Weights of a small GPT-style language model, trained from scratch on English Wikipedia.
Architecture: LayerNorm before each block, learned positions, tied embeddings.
Each number is 128 + 32 x the weight over its row's rms, rounded and kept within 0 to 255. Layers, rows and columns count from 0. Numbers have three digits each. The size before them is the row's rms in percent of the matrix's.

# layer 4 attention query, 384x192, rms 0.185, rows 190-232, columns 0-63
096:093128104117065101124092171079163151134178092163159170164155150084093169120088095079109102116124072098163103133103165164152059090133116108169045175163183165124126178134101093117146110131071116
109:132088138100167130122109075056108067209147190091102137179160128089139178127105088111136133166122121120084133114116135095152115102213124136089152139097026126126154085117063117189096154126120133
099:112068084132153152162105142110150156104147114162170184190109138126159187155108130112100146141186158127018116162101190185162143156148113151127174164109122170179148149180165167134131118123098089
100:083161171136181160140154154091101155160138133124112177162107092159185141119153089033152116159120139130104098170088109214132160121121108143092136125139123114103124142081121083117103152107115177
099:123145102123137129169112165127139156088085103092092101173125156069117096075129098159082150135066109111113117143124100072037147140154126087076154109129107107152103127086129131114074123147162110
110:137127114132075132176122091118159095105068133103094135121084162100105165098104121114139143157139112210124138133135093166114095115162106077157122084120090115168098133167103084068135174091103125
095:143121135086099120118128100132095119133164113087052145111137156098145128131182130127124162079154139110070156191177093106153059132116145152082110140223121170196115149124149098102086136154169116
112:137092120107136130179094138160105127063111159150152152176130138144121153130131104119162136115061131156098182070170130101120149072195121145122112102101144205142165169108168103077127125130123101
104:124131142160120109126120123168114138136147141072133141125062171137109146119116136165139099104137124148137119195103137067125141083111119095129122154146124113125125108152114168095137112170131161
103:081093104130136100204153148111149123141154102129104146128096095127082190107181110132147094152150111125128145090121112084111147048133106097054088120141054187125211157117177118141190080107119131
103:146144078082145128082149108110122096124114133110114121105111125155164126142133179144146155121122125110092113144139108094125161136156176160122113103070207020108115098129136238105187122152142080
101:136119079151117108131167138137126131104131165125200130131175068088177149124121078164070170127130079084170123085127102123123179107137089155045170127075052133184113156130152174079074136099136074
096:146154144106143196085095140088157105169061056164111099127165077120161131061138127104108141182153189134120157095170172115123119145053129111150164121137103067124166155154109159104154073129197169
093:161151111156193100123139199128125140164137138119174131156123115124164151158135121100166128117108156084172064122165129108134107133108125151156103110139096177153093056076172145056128128111051087
099:168131127104122153086095127155107109148094102171093109107124163063137129206167095225181133103107122133085058094073066116111148097174136138078176120131144124142176121099191161130125128160076147
099:135134163147108125045100141129107132179144143097133144170131095119144172117123137163119140207157098095115108101144123192115165157088097113131108131114140159139100093146140155140154138074107107
098:138159161093134146148121133096122107097153072113141160137117136124128115172116104102094090126183133139099109064146128153117131048088193111152122082108150114119144172087152130140136153101128097
100:075153105144115138141148105192105174134134149127101139140102122153128198055086136165166096163120182099134116191135132121135119124154101167153181158135154094073124040081143142145094144070131115
104:128069166104113162101125056136113110057144159106153118123162101126154092157128102142128123074184124131170149102119123152139071136088143101065141113167167149160183141125147149132170083097140151
109:146111124141148107106085051153102127072083060133157076145140126139132157153133089119106123088084067141167144094222130136128143125185126098106138103177134130113177135155144083137126040108148134
096:150089111060152127120192111189075102110127132161150170092107045170201149109076097120118120160123177103151098106128098128175152113077098083142082134134135123115119119152159134132120131121104115
095:127151106150191158140071113024100188102110156154131161130106145141170204169107160134115151115130140112185120122135146171161090130112130097120099148092095125139167091108084153073150077124137203
095:152127168142192104117150203120135110082127072150112135087084131118107133165127120157113151110125063132153115132176141127115183134145109102157152095124097134107116148134101104185138177092166096
105:081146181119185166159116162147156107165152141137161109046184117130125096113118149116074172102123104122137158109111106135154140051140118190143149111190084129171078153113160123140091053161145133
106:158128137145158156148149065129131157066118072200157136120146140063108122190132109189106094135097102114085121132104153209163106168089136182130182163064194099150156100155083163148150137136177184
104:178131159167145066173132178145142085129147131094137124184165108113140134111093127147161049126105100070130174165140112142152136142069160143134156147167155094155156148132130172135117160069104081
097:213144106092080161086117124093144100104133140093138134131137091086165156174074092185173135164090109118112087146127206079147127105134094049074130111121131173073135082145195053086105065150131136
101:150141122123096096143128165147126119107192078152161109107126124095110133121125146160157144151115149139097085130095143102092128150057157123088131122093146142114156122166089103109185173101167175
099:122178120075130142086140146096040122126117090201130113133132133172097172083074154173135145143089136121126189108141213129170092206136139147143116097145121120110154172152141180119189113072100169
095:129097142185127084165147107145080139155146087104160099190127131154091065145134083190097116138100085156126083096162103114170185098181093100093116121150173122134137105149097115154146146133136184
106:101125106144154108101067190133161072131185191150154107125096063134155133169093074129197125082143155108160129145172153109185130123145133156090096097166126156178143119105165082125103129174193084
103:115100123170117101177141132099135081188148137129155199109105117176180071114133110104102070141186101114092122119146076176173111112130104156141106157110140166158126107154137119077110081011155086
097:150138069156096127188162173126150116112114142130130117159174159113077192127160106137136166093086084123133183119098140120186104145145057094154170123159148189099151124081128164125189121114110084
103:102211100120137169147096119138112152127131054093140085169125121085114093119136140152152145100115117100083106130160136085169124113119141116131154130113097154203076087106101026157127151117161113
106:073133161113109112137135130086182104150122115131149139157114056121164120091126098084142119193145102151093135101139113074160088106116133110197133182160124136132116106120167162192135124138149077
109:181083133123125162138080161150104123112145064112125144148096106164098143110102068182167217124103078174126144134145158166096128091121171116127145110182177132119106151151113118092090072124170106
114:119127126133083122054147169122155164206124067144174157092090165180101179143151168130112142143149140141100121154144129126099114159143101127065116130133056113136115108136103139183101179120157097
102:157121110115063117179089136160159156181130101138131140041083157155125168088125137112132147091173094159174141094097152175127112121076147146157136108110213113071150181126192135131103147137139126
109:093110132127117174172103119121137108207087130152182055132093091129107098111103154145121138136147143118114156084115159067143141165073067200145138112121135101136121150138079123143131143131184083
106:129126145112096158175129143058126177134150146127150129128121131108173170113132120108217150129144118156138107159077128072145052078146094171136160195114103136165125162144120177029150107052126130
116:142150119127126117152142168183104124126105131160152112079120130152098128153100139165102130128117103087165114179110082109102135109173072120109142192113103095103210096097104166148103110168112130
102:092157126117119161123144158123118161125089091173159072165108145089136099140100167203180116137099192088128133121186169089133123173141162175105097088067153129160146149088152137134138082107109107
106:094155128108089108072090057112096119092148080141088186119146121120086104146107151181114096109166170091094101186099108127131101133137111155146170114109112117134153134110114111128107122097148140
# layer 4 attention key, 384x192, rms 0.177, rows 190-232, columns 0-63
100:104143159160117126129157169098155144073096108113135083119087134129123161192096136163152108138122092147164134136148101109083095121158099160084140103099137164094126182188098120148181114103100090
107:122092111174125152141045102079127109123089124064132133128083153065134131099151145133138141179101147131065080152073155125174116102143117095087067137132129134126098144097159118161163117108153129
101:131117108156119162113122119064101111155123147111118141090120098129112155093146149099132142177221168145125088125097149134078117136128156133168084110098124110145096118130072150125183130102124128
100:099114133122211169158129086148068128168135172085112084102138113212117162145161102158141106145096150077178140075059112144145135101112151111151144168161146080114101212113153150158118123155132165
092:081176083110127119077098105133115088083143126169155198188124049051095083120169152026091155106107115104121101106087078150148142106115138108161156096135083125130126139119160104129086144145115128
111:188172095144109084161110176079148176120160084201042088118142055131160101095112081114141123155110093085134111095103094176111110154139095103170067136122131158154126105144123048126155155145109140
098:119117138077131051169104152131113134117120180144136089124192169121161146098158138162138208079169100128074146168156186131085070098097089130171100127149101097163111136087139127119150123135122124
107:128192106130140119180149140102093093136145147132102128128144127148164207117154071117074157153072063138128166168128139100126134135088135069128122193084206136135151079102109138083100129148136081
097:136155196117126193136109094117097166185118135126107156141109122112104098115135090140129089123154152103159125129155083149138145098113102122150137149118089158108170098120168100057151094124118113
101:155152177118137224085173131124158148095103110126199135124178156111167111115101116122139171156084140111133100171113168167144151073147154164113073128105043122092118118102094182129151133077125106
100:122164076159118145103101131076178153182186075135143154165141132090154093097156112136145157165090135126115206144141137091151163094148102149135136167109156094160138100197113146171085175161163119
099:115128130216130139115111190156077109103149161075083121106096119179156118102152152138123123097103086159103134128156090084153090056125113149158154113162180126093132113123093125119198172134147136
100:163113083131136167061147083190166051122138136127112110103144145129120154118202086122153092090133184181095094103172062141124126129065148157094087123112116155127173156153145095143127116090157213
096:073091092077093182116134121109155071078135091132161099174088129109103136176151172179175130135172194117107124211133135131101158144192130092173110156156126138122193108102137185116137102106081103
092:150137129148113095109173190126137103185131074134140145144115058150115118119113136192119121091161195128125087099104111107139161118143102120105133144178099138172090139146113106141123160090095113
104:078136155125128121140105105166134157122127132133125087109107144113122081114152135111099138156163171093114066052114144213065055110131096070088127108185083217137111135037119124153141191169172184
102:104179122173149141091146140170100133143153146141107150099159082119156134136133172112128083110156101135161118104100052158131120165102178125168115174089143113112163134123116164155164102135101149
098:117121159188087107122134175097128178188119183102151169081100122128042107209136147104139158172116192154082129139134131112120083126135138117126066111093112097135138097132154097133090210219156135
103:094165104093129151100143092139137147109124136163158171129197159086147116141117119123129140113128141096154115133101099139122135107132140104107145136163150151142114134083123148078107148172143093
103:160188075157156146112149105117143095121160100165172072088129144064165079203095196138110149160102082105117178089057119121132116088096100185134120138155151175158168129119095125113132066147173128
097:176121118114115194093105184139138134093133117073121110165091117172137145136108086134085173153171123106104076134122133128115106084177107109099121164139170181127139129121115120117162155107141099
093:086076109147114190122134074117163116182083113089131094076114119090140033102118101112130117093134153139153101145148139114153130148168093127143112099100170167136104154124126081100140109088114133
100:135135155151062148190137143129161112098178099129134123150138115154070126169100143070140139098122152150166182164154124131103141139117183130104152135069111112101120155085060124155128098133128092
101:111114094189149066127168161091161194191106106123116091112104141097134084115144143072111073059143118106123162139113091082171160127104095114140172143120100122104121179150129179139074202112122092
107:113112082144110139127196138092153120098170114106144177117181115076097106141122163136201081126046112125156097161167153152106117131132129129086118107119149147177138161158159160139131146127160075
096:174140120209152119120098129164102048137175132192097144104162157114064105141145079128139131174109114063132124159163173133150116127125131143143098141165105168138106174102127120130139070116106053
100:068149130092138132085116084080217126131163126168097107183079169127102142105158172101126052081083125078136100174122146150176144171111138136122069095209126099175159125126140159135076170130131156
098:151126108095097130139185135146081166149115090118176142144152139082138130093153129091054102156114099164148163072120158073131072235152180073116097143157133150138137142149153074068190107161111119
098:136108104111135136141162121128104094163087155180128095131116130131144131183081070119180175130112145148149112073149121114122149118162175182095159122124129130127220098127091119172123160096116130
103:140140097123103178069104143101145170084107102141166061122130126092114191105131122143087131184087142158139106103151141087177145170110191139115070098139121156146047155126165112135179192131178118
104:088105150166133156136164176134190097151107132163171086125162117111100122144147155153131092212103164172082046083102145124183089117147164131147130114097148095122158156108109121111107076181151112
096:132137090138138176135112122125070092087152107182130128148145115180095151123097123060151116151049125172134169149116115208144185096156122127184094102088130166120094124113110090176123167133119179
097:144080076226140079133110112157167133116096066127120138169161058083117157141194073149092133122071103100179166094142115110132149122132160173136069154150111143149119143047127138114107078089113147
104:149154168185117144164109178115159098120128197142094123152163137126123162095152120078143119090182119189152131056093088109115165085086140083105153124168089178130148124161065100103112158089125135
104:114080156155137114187132128167156172095102130144103092144071114173138127108089178135104100157136148111130138107143180140148110142071186139096159128077164154105095111102114085184171168120206175
106:199112143115096078109103097091140105113165118101084093140128110118129128178081107113095125121126146134116123091064158179128109163131143130104142117107072092049094149129141117137074133107115089
103:102160144134104126153148139156064128097112124132167084145089129172150131154085126166116167104178083137122108108137194185117105122138096100109150106153098206104099059113103123162125138136150198
103:144128107139185091141111173117086131124182156155137171111077187129155077151162123128119160158093078127099147181171091107099158154111119173111103136152129154164183108182091100112120085175151121
101:130127116205123124058116055127094101128105098113113123102084141144101062120082110127139143141208154072132198140125122136127162142108150182061134108156103117063132112156148114139081091185107069
102:111110135121143144106112146066144149109162156083114119113144100079097116136181051145170115115124125104137086122107104139165084177086130119160133100195120153061066144146085067080112120149041193
104:148139135128149150179162122168113086129128053152107081116112121193160184140138160215080157137119147088170176147090139129093186121115132163132125103174158172140127126111097070088124085157125125
104:111101137130136121133177148173189096098140136149055157127153130123077104124117143160098078082126205087131146086153109020140084150097089147091124135142127134137109104124105092118054145124084093
104:088173059120079082153102125158146132109075141131135188150114103117120188159102167218096159147109157153144150134111100169111171113132138121102171139063148122111087135133161155114131121135076144
# layer 4 attention value, 384x192, rms 0.15, rows 160-223, columns 0-63
098:055146094107118206107113121111117163186128140119147156123124144086083074072116172060076130099126116068101089149092129134152080118109099075187189096131126130167119098115116085159146165107111117
098:109121200071160087161085123111136087158137179140100169099139147110133098158130112104120134119141127081083105137088174096157125153110141111122174123102157167139110146160163099115111105122116121
102:112139142130174115136088129097073130131089155124057101159152119117137132111106146085162171171054163141131127118207115076113121100158148122110106107109074103092178154124103065128116112097131108
100:107099087133113144152089101132119100118085151159082136150136133070110187148161073077120152149135111133135182134152123187146077102125138084123106072106184091127131107136118100119055052117118112
095:126112123113174114125165176175140141131168133130137122169097190143158089085115130137086083102126115165071112148084137181109112131145116166158151162170121097172139115110120159176148164068078106
101:179153126103103160140136155135115148084159135176104119146128106081084078113123090116173169148140158170106194172144078123106142104140095132101090176159135128145157148061113073141119130105161157
095:086148105163076150113156093090140160122218146084151092081130126108119143122155145079100100133095046083144141108130113146175138063183177117141066104119062176094072160124099100132153121140101139
110:165089079134159140184088080139029134167081085124138153150084147170168115095095073131110086155126177150102127179095095120137139103102125086140167171136074115205176161095147120124129144113132161
096:139127098172083134129139059146117136098100102107149055095118155091142113115138118159137182094144145147119144166141118133089071057090102139156130140149124103113129117167114186148119076129121091
101:129060131154128148097171147181131116105167140156128172132099115087108174093163106120129088131172124089062144136185131112125130135151156122089113123119140118122176100098153107166145149175109111
099:151132113124128101102154128145114104146145133184158168164112128071107055144154143101141109098128140071119196119144147108115135103148113169093194102091121072186126097129165106100186173188145115
107:152101127169119111181126032185106147110120110141184115123109110073127161130165049108108107115120199139157168210122123091062102106107125127135067111130112122113128159094181104103132099192110161
094:159133062068204155094081171178185140077148136171169146181183121148136104119155168118120169094149095130149152151145115118058110138158135191130108157070072166137130170110151099102121135129105121
097:112066128176122118083129140075108124139083179091101142085172115101089106099162137139110073117131136139166106139109133134136180143072096193170125137129147121143097131064134084143076095105162173
106:113156177158112162119091117122098142114110154136198191131116139142132179164069067126126126085174139158165120133100135125096118113102152143119155179155119129103114177146092157155140081164121112
099:125114125115100118136116105153163136191144117108115084175106108137172131150133075126105138148187112053162147120053142113166084133090106124151112173157115192034132095164148195157086071124140072
092:094080156075139095145152126067153124144136109159106096130177120152116103141079128124139120079172092156163057133094162106130137115102112089133135148128136168189139101152101156127118119101124133
101:093142069068113145125133158116120101151144107112137173120118178095124119163120110127114126074128093102146071062121170139159123215166087165164147219058102095124069128117092072149125123107107142
094:170102111128144124161098155160152133120100076134143116130086091118181179099122139197121121122171132146135145144188131126151092152103122093131153095119129137117114116108132101171039155145116169
103:116115094189094162133169247147139117115119172120123111140190091091105138108138074148159106056135117117129164138113071127147122098136148142097120127126136141118147146122100122116208083123154168
107:136141088144079169099108109153089197098144144113125123108098089162136154171145105155021133124125102138075117120137101047135122150124118106103130091166110147147152101112119141076166178136131195
111:172149109095106177160151149149137173112117089142104147158096092097148132090116096131113120155158105122048126106177092106145077072111151138110105110094128120092170146091123106083194117073115083
103:126101110157186177184113124132073098123159125087141071078106179080171137107122168119136141117112133099121152111164132163113171144071124106136136136110094088121122170092112160058143122126089169
098:100115117095134067115143116182116130094105170100161109132152086152165152112096187094171095210165145109144147139152119181162110107078130145113120086119123115121102088130149121139102173132072165
110:057105120112163105088149122131114090143106087147090195162113153170142107130083146076139077149123159105078075106116090149085106062160118124152122193105096155137097087120079151128092170119146162
092:120145118119151125123131164123101148040122185153138157128140144126135112094108117169114085082149141111169102174114191157130088119104110094218163144124183127140146112086151142082161118177100118
103:116138127096076052126174126142133119117162142101125168108166154109137154152119137129107115117117152150112074120122142139065146122207165139197072148127138136121146085151138173104105140109126140
093:163153173129116087082074064112140134098109109112147158210129111142103112097152157149136103118123141045143193124132121118094109099139141167107139071125114120130138097141133169164098139132080150
097:200147101141079090095137122112147128174101108142120123117131125167133145136103136122107150090132088102126186069094089137118056158122097076121121123089179085109117102180172123131166161116136106
101:094031129117192098130078110142075126135121090129161098115129122092179108126180137167077137144169159082181110148112149113077138150128095144147121112128180105132137108141110066110117087189140086
103:085136124146163093054190086178096113146133119099120152118152089135112135133126130114113102140157164091161102071182144118104129173155097097143096138176071112108093098086128111179093158144207129
102:136110088070130137167103108089099141143100116199145155129198069133123124136108200124150083140152138166089172078113115086066065139101119063102182099132163087138127116168126122169108093143135179
100:137097162133125070118200067169138098152099142129120104139127131087189145122156114078084183066187182098104063111121134087183087083069135123125105106131165089086091099118144080101104171204145089
106:134125116132168141081131118167152103112173108093092067158124144134110138148122138154115147113078094057135203132083087109139134161096148104155056142146118148128107151141152085113129110139138111
102:129114129135126132077094150133107151152130171085053143127107107106173117043118138129090132097116173179073115113104150106082098163055177118132094133120120120127189085100159104170102132103081107
109:082168122136139128120042111102139141170135087081113104121164132166165175134076165142113167117113132153145162100124070087134155091138186116117109184116149179109136077167185094093196084121107146
099:165120097165157061126170183128173157114093096120123128114187153163127135122105075145143114159135128121160090095120127122116140128137117168137078176146100098183167175155099162112128108101159137
099:095142186120114171173177108142110168156175140119101099127095130107125133086089135122139137077150106141111090163086091085133125150156146117154091191059090138124090130081164114125157124093136100
101:106143158139119095121141151123115169086114136108124117095097108180199187165157092123079111133111124170108141089076112104156137094113090114121138117108086105117134122129108139116166098115106093
100:143128143085108138042102130107131150135124124132168112083130140122124107138106167166055113174206138174124106096091135110168127108131180077166127117145185142200080120133152149036101123189181116
101:181107124155172115111108146208102152127142089126116129143073122048136184149138143180172163132086115135102079127178119146170149094153134094107102098124157158119090120144061114124064219155104157
098:094158116091120113144147075161169150172121066175161065150154124089114172137139137142172153120119130115145134132108186091112095157102106078123150113136154145080154089146106153078080171101119100
093:103143143151147105111089148126159050116111130145143127085102121098124109155168149144133138139076146115137091082120137115159064147098110163100176109130108154127155114166080073154139182169081157
105:103133129093125117103114123089124131111192131043105137159101151076134180132122128086148213135118061147076129122134144045170122149147149116133137048149140122128205109141192120134135166088147155
103:147123082149085100078131152085161150083125098153154085116129141094115201162155152139099148168139145095108125084199133115162116127030132127098090191106115121112089142103104143112070153174100104
097:162142067098136163086117158062076137131161145147155057151070158143131099117135142172160155176140180124112107058161106102115149135139107106129106149082149096161123136129164151116157123128149162
090:103092112084140180148110144133101133113149145174070086084126146130159125148130163122222144133127153133093130129124133090088183129137138110162154156137121106113140126089143124108091103074143127
102:131068074154160123143083100084159124117207126103123108127176148114091159103099117076169123115162117153199140144144187125046127065168159172060115190130157173111115110034113147105131142082103109
109:144148096158102122100098107126106141075115095180109118116103158175112148159051148193142118127126119117114194101138098076111151150129106167163205162118151159175072119108104067111171213127114136
094:091160106151131189185121122159104109142134071128104172071120162130110178126121155071186116156134110059160158100134146145107095124151186077118102119122143082194177170047156071152146125151074139
098:120166073150097163108130130058102128192144074070154158117103116159107151111086105129176181177108098165091134144103139074135170114188119087127166147156131135218120093140084154139164130155133119
094:157117112148155152140096129161122101102149124128199133084124117171122114128126098148043106135134140111160143107167147152143101148117126170151082069132122178077177130107106081165135155147168082
094:170098156158127172122113176119089136086077093150161088187146079103032112140100144092096076122142086141086181074166109135176092092115159151127137110127185191167105086122114125146123095128115126
092:065162134091136165168129133149217149177092155148130158128141093106154143133191133116141172094168139170123121101141120096171124150171110081117133129133110093175091148161107126160161057154136124
115:120113129136114126173110089150148126121096114094081075128163107154153155171129160126154185114106081134091144149193128191151085124093148103087160165076115132051091145118073117129113103133091124
099:081098099143093144128070142092038107079111099099148080192141083146160146124133128201114168180121115058068094104180087105136127205097117131154114146161085120122097142141170143103130138100153166
100:065049094131115117152154089162126119092101163163086145140146120117121124140091158177068072161070149093087118119071140136117198104133176146109110116166152136112130122190169117066138138192080104
097:114116077137144104145078100088110127135154139108108116116120187176106083166119104128148160169075088078153160151143090142094158063081118142145117088156144148064128128084132131112127159118135105
095:106095122111141076078139087129149080151165126097171141133142107170154139152116147121114118135136109203159214219122143127104133063121190117168087044093091093172175126152148170119130203141101133
100:122112111138085061129116113141102131046158140115096128110123125137152095158156172139162088147151065125152125137136078101093103138125128093162161162147168129105137153108125132167097145075073114
098:133114053121087103180115144145105112131074171121152162176115073117153119158158065097164181153125153227122097165142102191073151123097131136124080109120146127124111115129162068112184082089093170
096:117159080082184154098113166137155136163132143188099108185096126148099135115143140131057074133172154118128141167186099149156113135137127111131108146153063119179063127148102076125108109145179119
092:101129125133158134078123149089138150173114118164146132055140121108052077122157158113115153132114119134172124110104048152137166140054115099071118103165135141133120136123140095133120125130049148
103:127157119160120123124187100073097192116147142059080139198058132148118134093129203111137139115123046105087184155053142071162152132106091076157178113054201114118107131126141119134146149095158075
# layer 4 attention output (transposed), 384x192, rms 0.129, rows 160-223, columns 0-63
110:183129131157092133205157165123150108107146117123125136140073145121101176151116116176158089128123150141211139119189116095086116104118154204092057184133134150135143151118125142125130120129115145
101:187128103175124133095129148099108157154060104153140097136150102072091167147129084056134103193089100124143156150180107106114117091161127110144122147101174110072164113128081088073153117160179215
099:119103125119115152077175150130150164119183059120191176093089140121082146168121091184109066149133090073133146133064133153106116150126155135111135126151131124136136166100107141101140103118101131
107:137203157158137088105149127116145135119109103068146123116128070162119070116115162176104087144094145147134135071144141115170191120102112129091156199144094167198112125152159155126196207137148181
102:080122121127129194136071136179108146126123152133143115115133126102108140125142185139152184103150164098218155072162158105115139128152137183149076123063113127126133123121162149013046139143083131
107:120080066189117101162138164130155142140135114127145108099138175196126184174106130128103124164146109067166116090151130213102150139114110157174136121119169146115096111169128147143068160133100115
099:132131125078198147101133084148107127128108134168105162165113121120173138125106125173163158152131143167136098112110133117069116178092131131135171169106162105149156111134077237109140129108128174
111:126131170181095097053167168104172141077123131121131141132169096144086119158197160154118124053100096155140112145146137122129130144144103129118104127137182185075129130136146139141104098105135139
099:165150181114160127188092198086136147145130172126183121134097121151115161087133121102093136103075064132158154106105100081175128179124099113132076150165088116171143132151138138137154129129071191
107:165122121141098115174082135130115199133085174081127086142154149100122139150174141119109166108107137093179139108124149173095073097081131125170183125145174131153102133105136141128124081113174150
105:136131127106101187196090109122114140089113113094106140152180104140096134126099131119112158127114077129132078146072127162142116101101150134206090127099138149065142141118174152084107114061098130
108:115217139150181159113169195059188127134129117128108122075123156183065077118122102136154181124163081081112112123140087171155122175146213140087104141149125133130134086131121126170108112039136127
103:101145161142111111130164117134110113139080117098097119108086145145081165116124108162124115131064214099072153086121134159144104167129088076172130090139185164103128057156129095115071102101150118
100:145137109116101106176138131176132115075109104185135119195117120104150170166132150134129176125140092098125137084118171077170148113151163099067118160086139106116146092177150177139179135154151095
109:124123100117076126110149135078140126184134103146106092127158122118132137143184151055202120168085097107068072156171120125084116103098124090083094094144125138169110083136163150134184160167126139
103:146131171128151123140156160084109151102158139140124146119093201092156137092102147160163153089091146140160105072132094152095092139173133124119122131155124077214149154090161065147153160112129166
095:150103142148073153149099115193101099118144141160166157123111156114200170116126149092059111135123130104106176161126080113168160184148113145089154118167115162050098148103132131109141086163106137
107:139099136170087111150148074163123140138083136113156114178125045101096108088126139128091072168103154136139183167170085090137130171087171133122074130147148122102185119186156170076083148102202117
096:046140209126147121082147186104052141150125168112134039148113108118111132197139127104127149124170099135105141093098135126112118141127079131133115165146164124107147153132134149094176132148160084
110:133125211106119099188115085115128139147149131092139087080138084134127133172135178071131179168156167093085148141157161109081096151071152135130096146141081095181150108209153160122096179132109136
107:123131133125145125156078161080133058177115139134079164152142141108104108115136114106182139094134181098139115135083095153109120123107128172113166102130131094154137091180128168167147070183110090
106:101097151126174110079181151121093115196111166137125068099131078150093138108129150185141144090109135093187137122148141192082150138143127140099121122191133122143062144158186135169124133114130171
111:118168133137124067060092107146136163139089098123105108139101087153161113176132219132130167129083151141089069106123167098133128079132082077133111136140144127150115107167094150133119202137146109
107:132184137146087148130150146103164129123118079100144119116109136103127103117098138111080151123089084132096132108108152114129117136151113118150194143199098103127133145134139087143100121135190071
116:125146144168107110147132078154112090110097173153162123103117077119128062101095171199102117102132132131192153133148183127203171132088079143149127107146111187080206141123166096108155149129103134
104:166144143174099130154085088149117124142165119086161129097163103106150191157094160093142177133142092119122169131138097110110166139162170144131101115093113138073134103167126110154137100035178091
105:152114076124182076154105112144105126081104122105096127129139134110090066073106092077169178128168136058200166115130131064192075118090135133079120189150047107137146131094098142149115120110137124
102:122135095132093180203142148152168120117151153107088082056101183136132205149102105170166184104156076133176091113092085135121066171165078095149148149123112126089100134113155099124141119101096125
102:067128118127152126200155143111118103128176161149110154141173094117170166102149135154147147183138155176129126138147156112139116149130160146137102116116094113151128084127138162152086157200119102
108:153165193156086181153170139119155122096134159171144166160148128171128134129142125084158165153083042198078165121134117100204091167115180083133117112134132162160111099138156177197193172123126148
106:157175102104103167128106091096145078087154181157143137099089170097116021139073085156140123144120087186122147171096097129167126140139157173195132154078143147118150123137175131075099123117130137
111:135143140174087165123119137249145146076083185034123101108129161124110152118157086147132177117133154134116144145123082104129156065156112093081094138137154179131142111093100111101094110135150111
101:204147125144111162076097074075130126122121139114129161084087107142124102167107159171142047176174097142090145057127069179096142135128158151144084124150087174122142107151156167161155121049118133
099:175102156172091102133113115144102123096104123158135156151080082144137171105161114143079149091093070163120135127132121133140083084153108094139148138146138194118136133114187123134165131158163136
103:102129143136112137130175114101136090179115129146146132133103101153098108164122158134172073172151096098160129121141139112171113096142179115145172179099166212156135163179111109144175129126100160
110:186094094116146129134181236151101154113125159121193148103117142135087159052124150171090095174071116177102098179114126113131110101141142150137129122124145120153148160125058156081094107123115079
099:154165171148110123120127165114046164151114168149089119143058053137133177135156173136147121111059090164125098186094197161145159147147076125114156125121105119122136122140194092130102116133086102
098:132135112099173122140199115086146136165107119096068164140150104135156134171135126095098069161101208110152152126172169163095161120146085133130167084152203119154193127127103127138112103124109162
104:129118095149134197129165179163198136155141189158142159153182103078070121105087171152158116147149139150083126139150124145106123204172126140146118153123125118157111097164137108102151143166177135
103:174096076147127108107144114175074130168198098147163127159108151130150139131141111150124186166102103084137075145097141131108122141100082145115116111130071083086191096120017091164180110079126084
100:101135112150206163142206073077087093128183146138160093146086184128150103073178132135104129129190150081188154114124074148134109077079146148155145140149110097145174169126136158177123104139120150
094:093118114135167117175138157194155066144156125187088132083120132087172133140098131139094158112156136147140170126143139121177141182156147151112087127130067091122111132156110144132162057129174164
098:118139104109106140141120072076186161117143065159166111126120151181132080103128148104120102103154144087123125177128153095127122051149126121125100141160099100137073119130084160175127096122115163
101:136088070179161146143101149187144115077177137134183111141171104196120161084078051237183079107155117102197139107104080170134145122057106131113093134117173108126133140162112154096140050147134115
104:133129183104147161116144118159080128180123101189129088140109146135145103122088112115111128102134165179156091170130141155108212157118103141128126129173131086118159133200126121114150160083126165
100:108145123070138139115121148178127196175141116108108185134126078192116143138129104150119099096145101148119115098135246183093129145134135164152091094118146155099113173102113141135160127108083112
099:060120140094098112115133121145127070135099108069088152205089063083109161129082099165098108152097127132160162159108135127101081087112131063083117145140153154083132145152113055100170179123180133
099:154190122114062188066136187151108140114104084137170124091116132123105095121139109110096108146105134169119125110132140185126154145084095191115150092118082119137104171117174112122156147153187168
109:158143126138143130127138162181143195150166161117142152156129167142119135181201112108125145164134113125153146131109069157153134104097099101116093173141068164132124147114128112130115129126068149
099:171091137109165092085105086063148119119091148162173124109105121150133136165086157157116147082145167128131185170169201066174089104061105098116185148136183156162112206175116124113147161104173145
097:111104128111146123155118164056132157129164151125146098088156127120157125201165172166095115134135165137123175121127121175126103173104141137152164144149130129122139170126131135143110118081102086
098:126153139122108096174096126099104190107143183105126109130133156141119107171098137086143155135146151137160123109101100109114079097175112096151107136131069095164076121140148075129156163164128110
095:089117064138130147167146088144112179057106153117154189102130141139181153173192108123161165140180127097103161116140204110103084175126064173095162077153078134154132164119171163092156159168129145
096:150119067127098136103107143121113121073217165130086161092107145160122149119080122177058116107167159126091111180150082112105157145141124116157192121138109158114171114116172172153135116098095137
109:099111153145064115060050104170114121092131099151178160139099156100118189076111148177075059164128068115184162106139100151161137068131129102171113164161086141113103097150153082103107136105108211
104:113083135090154081096160101115151153119135087134182126096106155178095107101143148127161060155160134171143115186066124136110127087184092112148157127147155128149112131114118075166187102131053095
104:147164105166129130082187113088102139138156076159142160135113161183094127087143122115154164135150087138072133139118120115130113125143113082096092222117071150182145132133084147171113134099158123
101:121132129128167109058110117137156172101134136102158122169153088112128102165178138096075122105155149162143118095177151139162145137163089127134107125091088127110086168050111058147109145104141156
099:179136104165104086151137159076121062088141085145039110190140145098118160090084134205061141134122090148115150109150134172096050171157140113138197109102183102163059142130131094135089166132114118
099:088137139138167115138093057091158132181157084071182089143098128116112150082068148124146055139145161148086167146109131116182136113092141182133121184079083182134104108129154165112201182130171120
099:149082158154110124094123136167079129140135086137137104126198098221087138082073194143149126141101113037149216139149148061144142108181143161190127127130106131094073112149133166092101172113151116
096:203095089110092122154134112071065127112103143066129103095133089147137119102130083103134159139125071123164105122130174111101090166111191108131146090102189073094161076151127141122085183177120146
094:159101113112140146136179138122090115119126075137102040211134160111134191152086077149135128142143115159129115105107120044106135160176180161124149110065099146107116143105148155142163124096140152
100:131113127085186107138081108170120074134098141151122110100174136202125128092092073145100096172113147113117081084172119194049138144140164157121137150083089155156150100174179133142140118137146149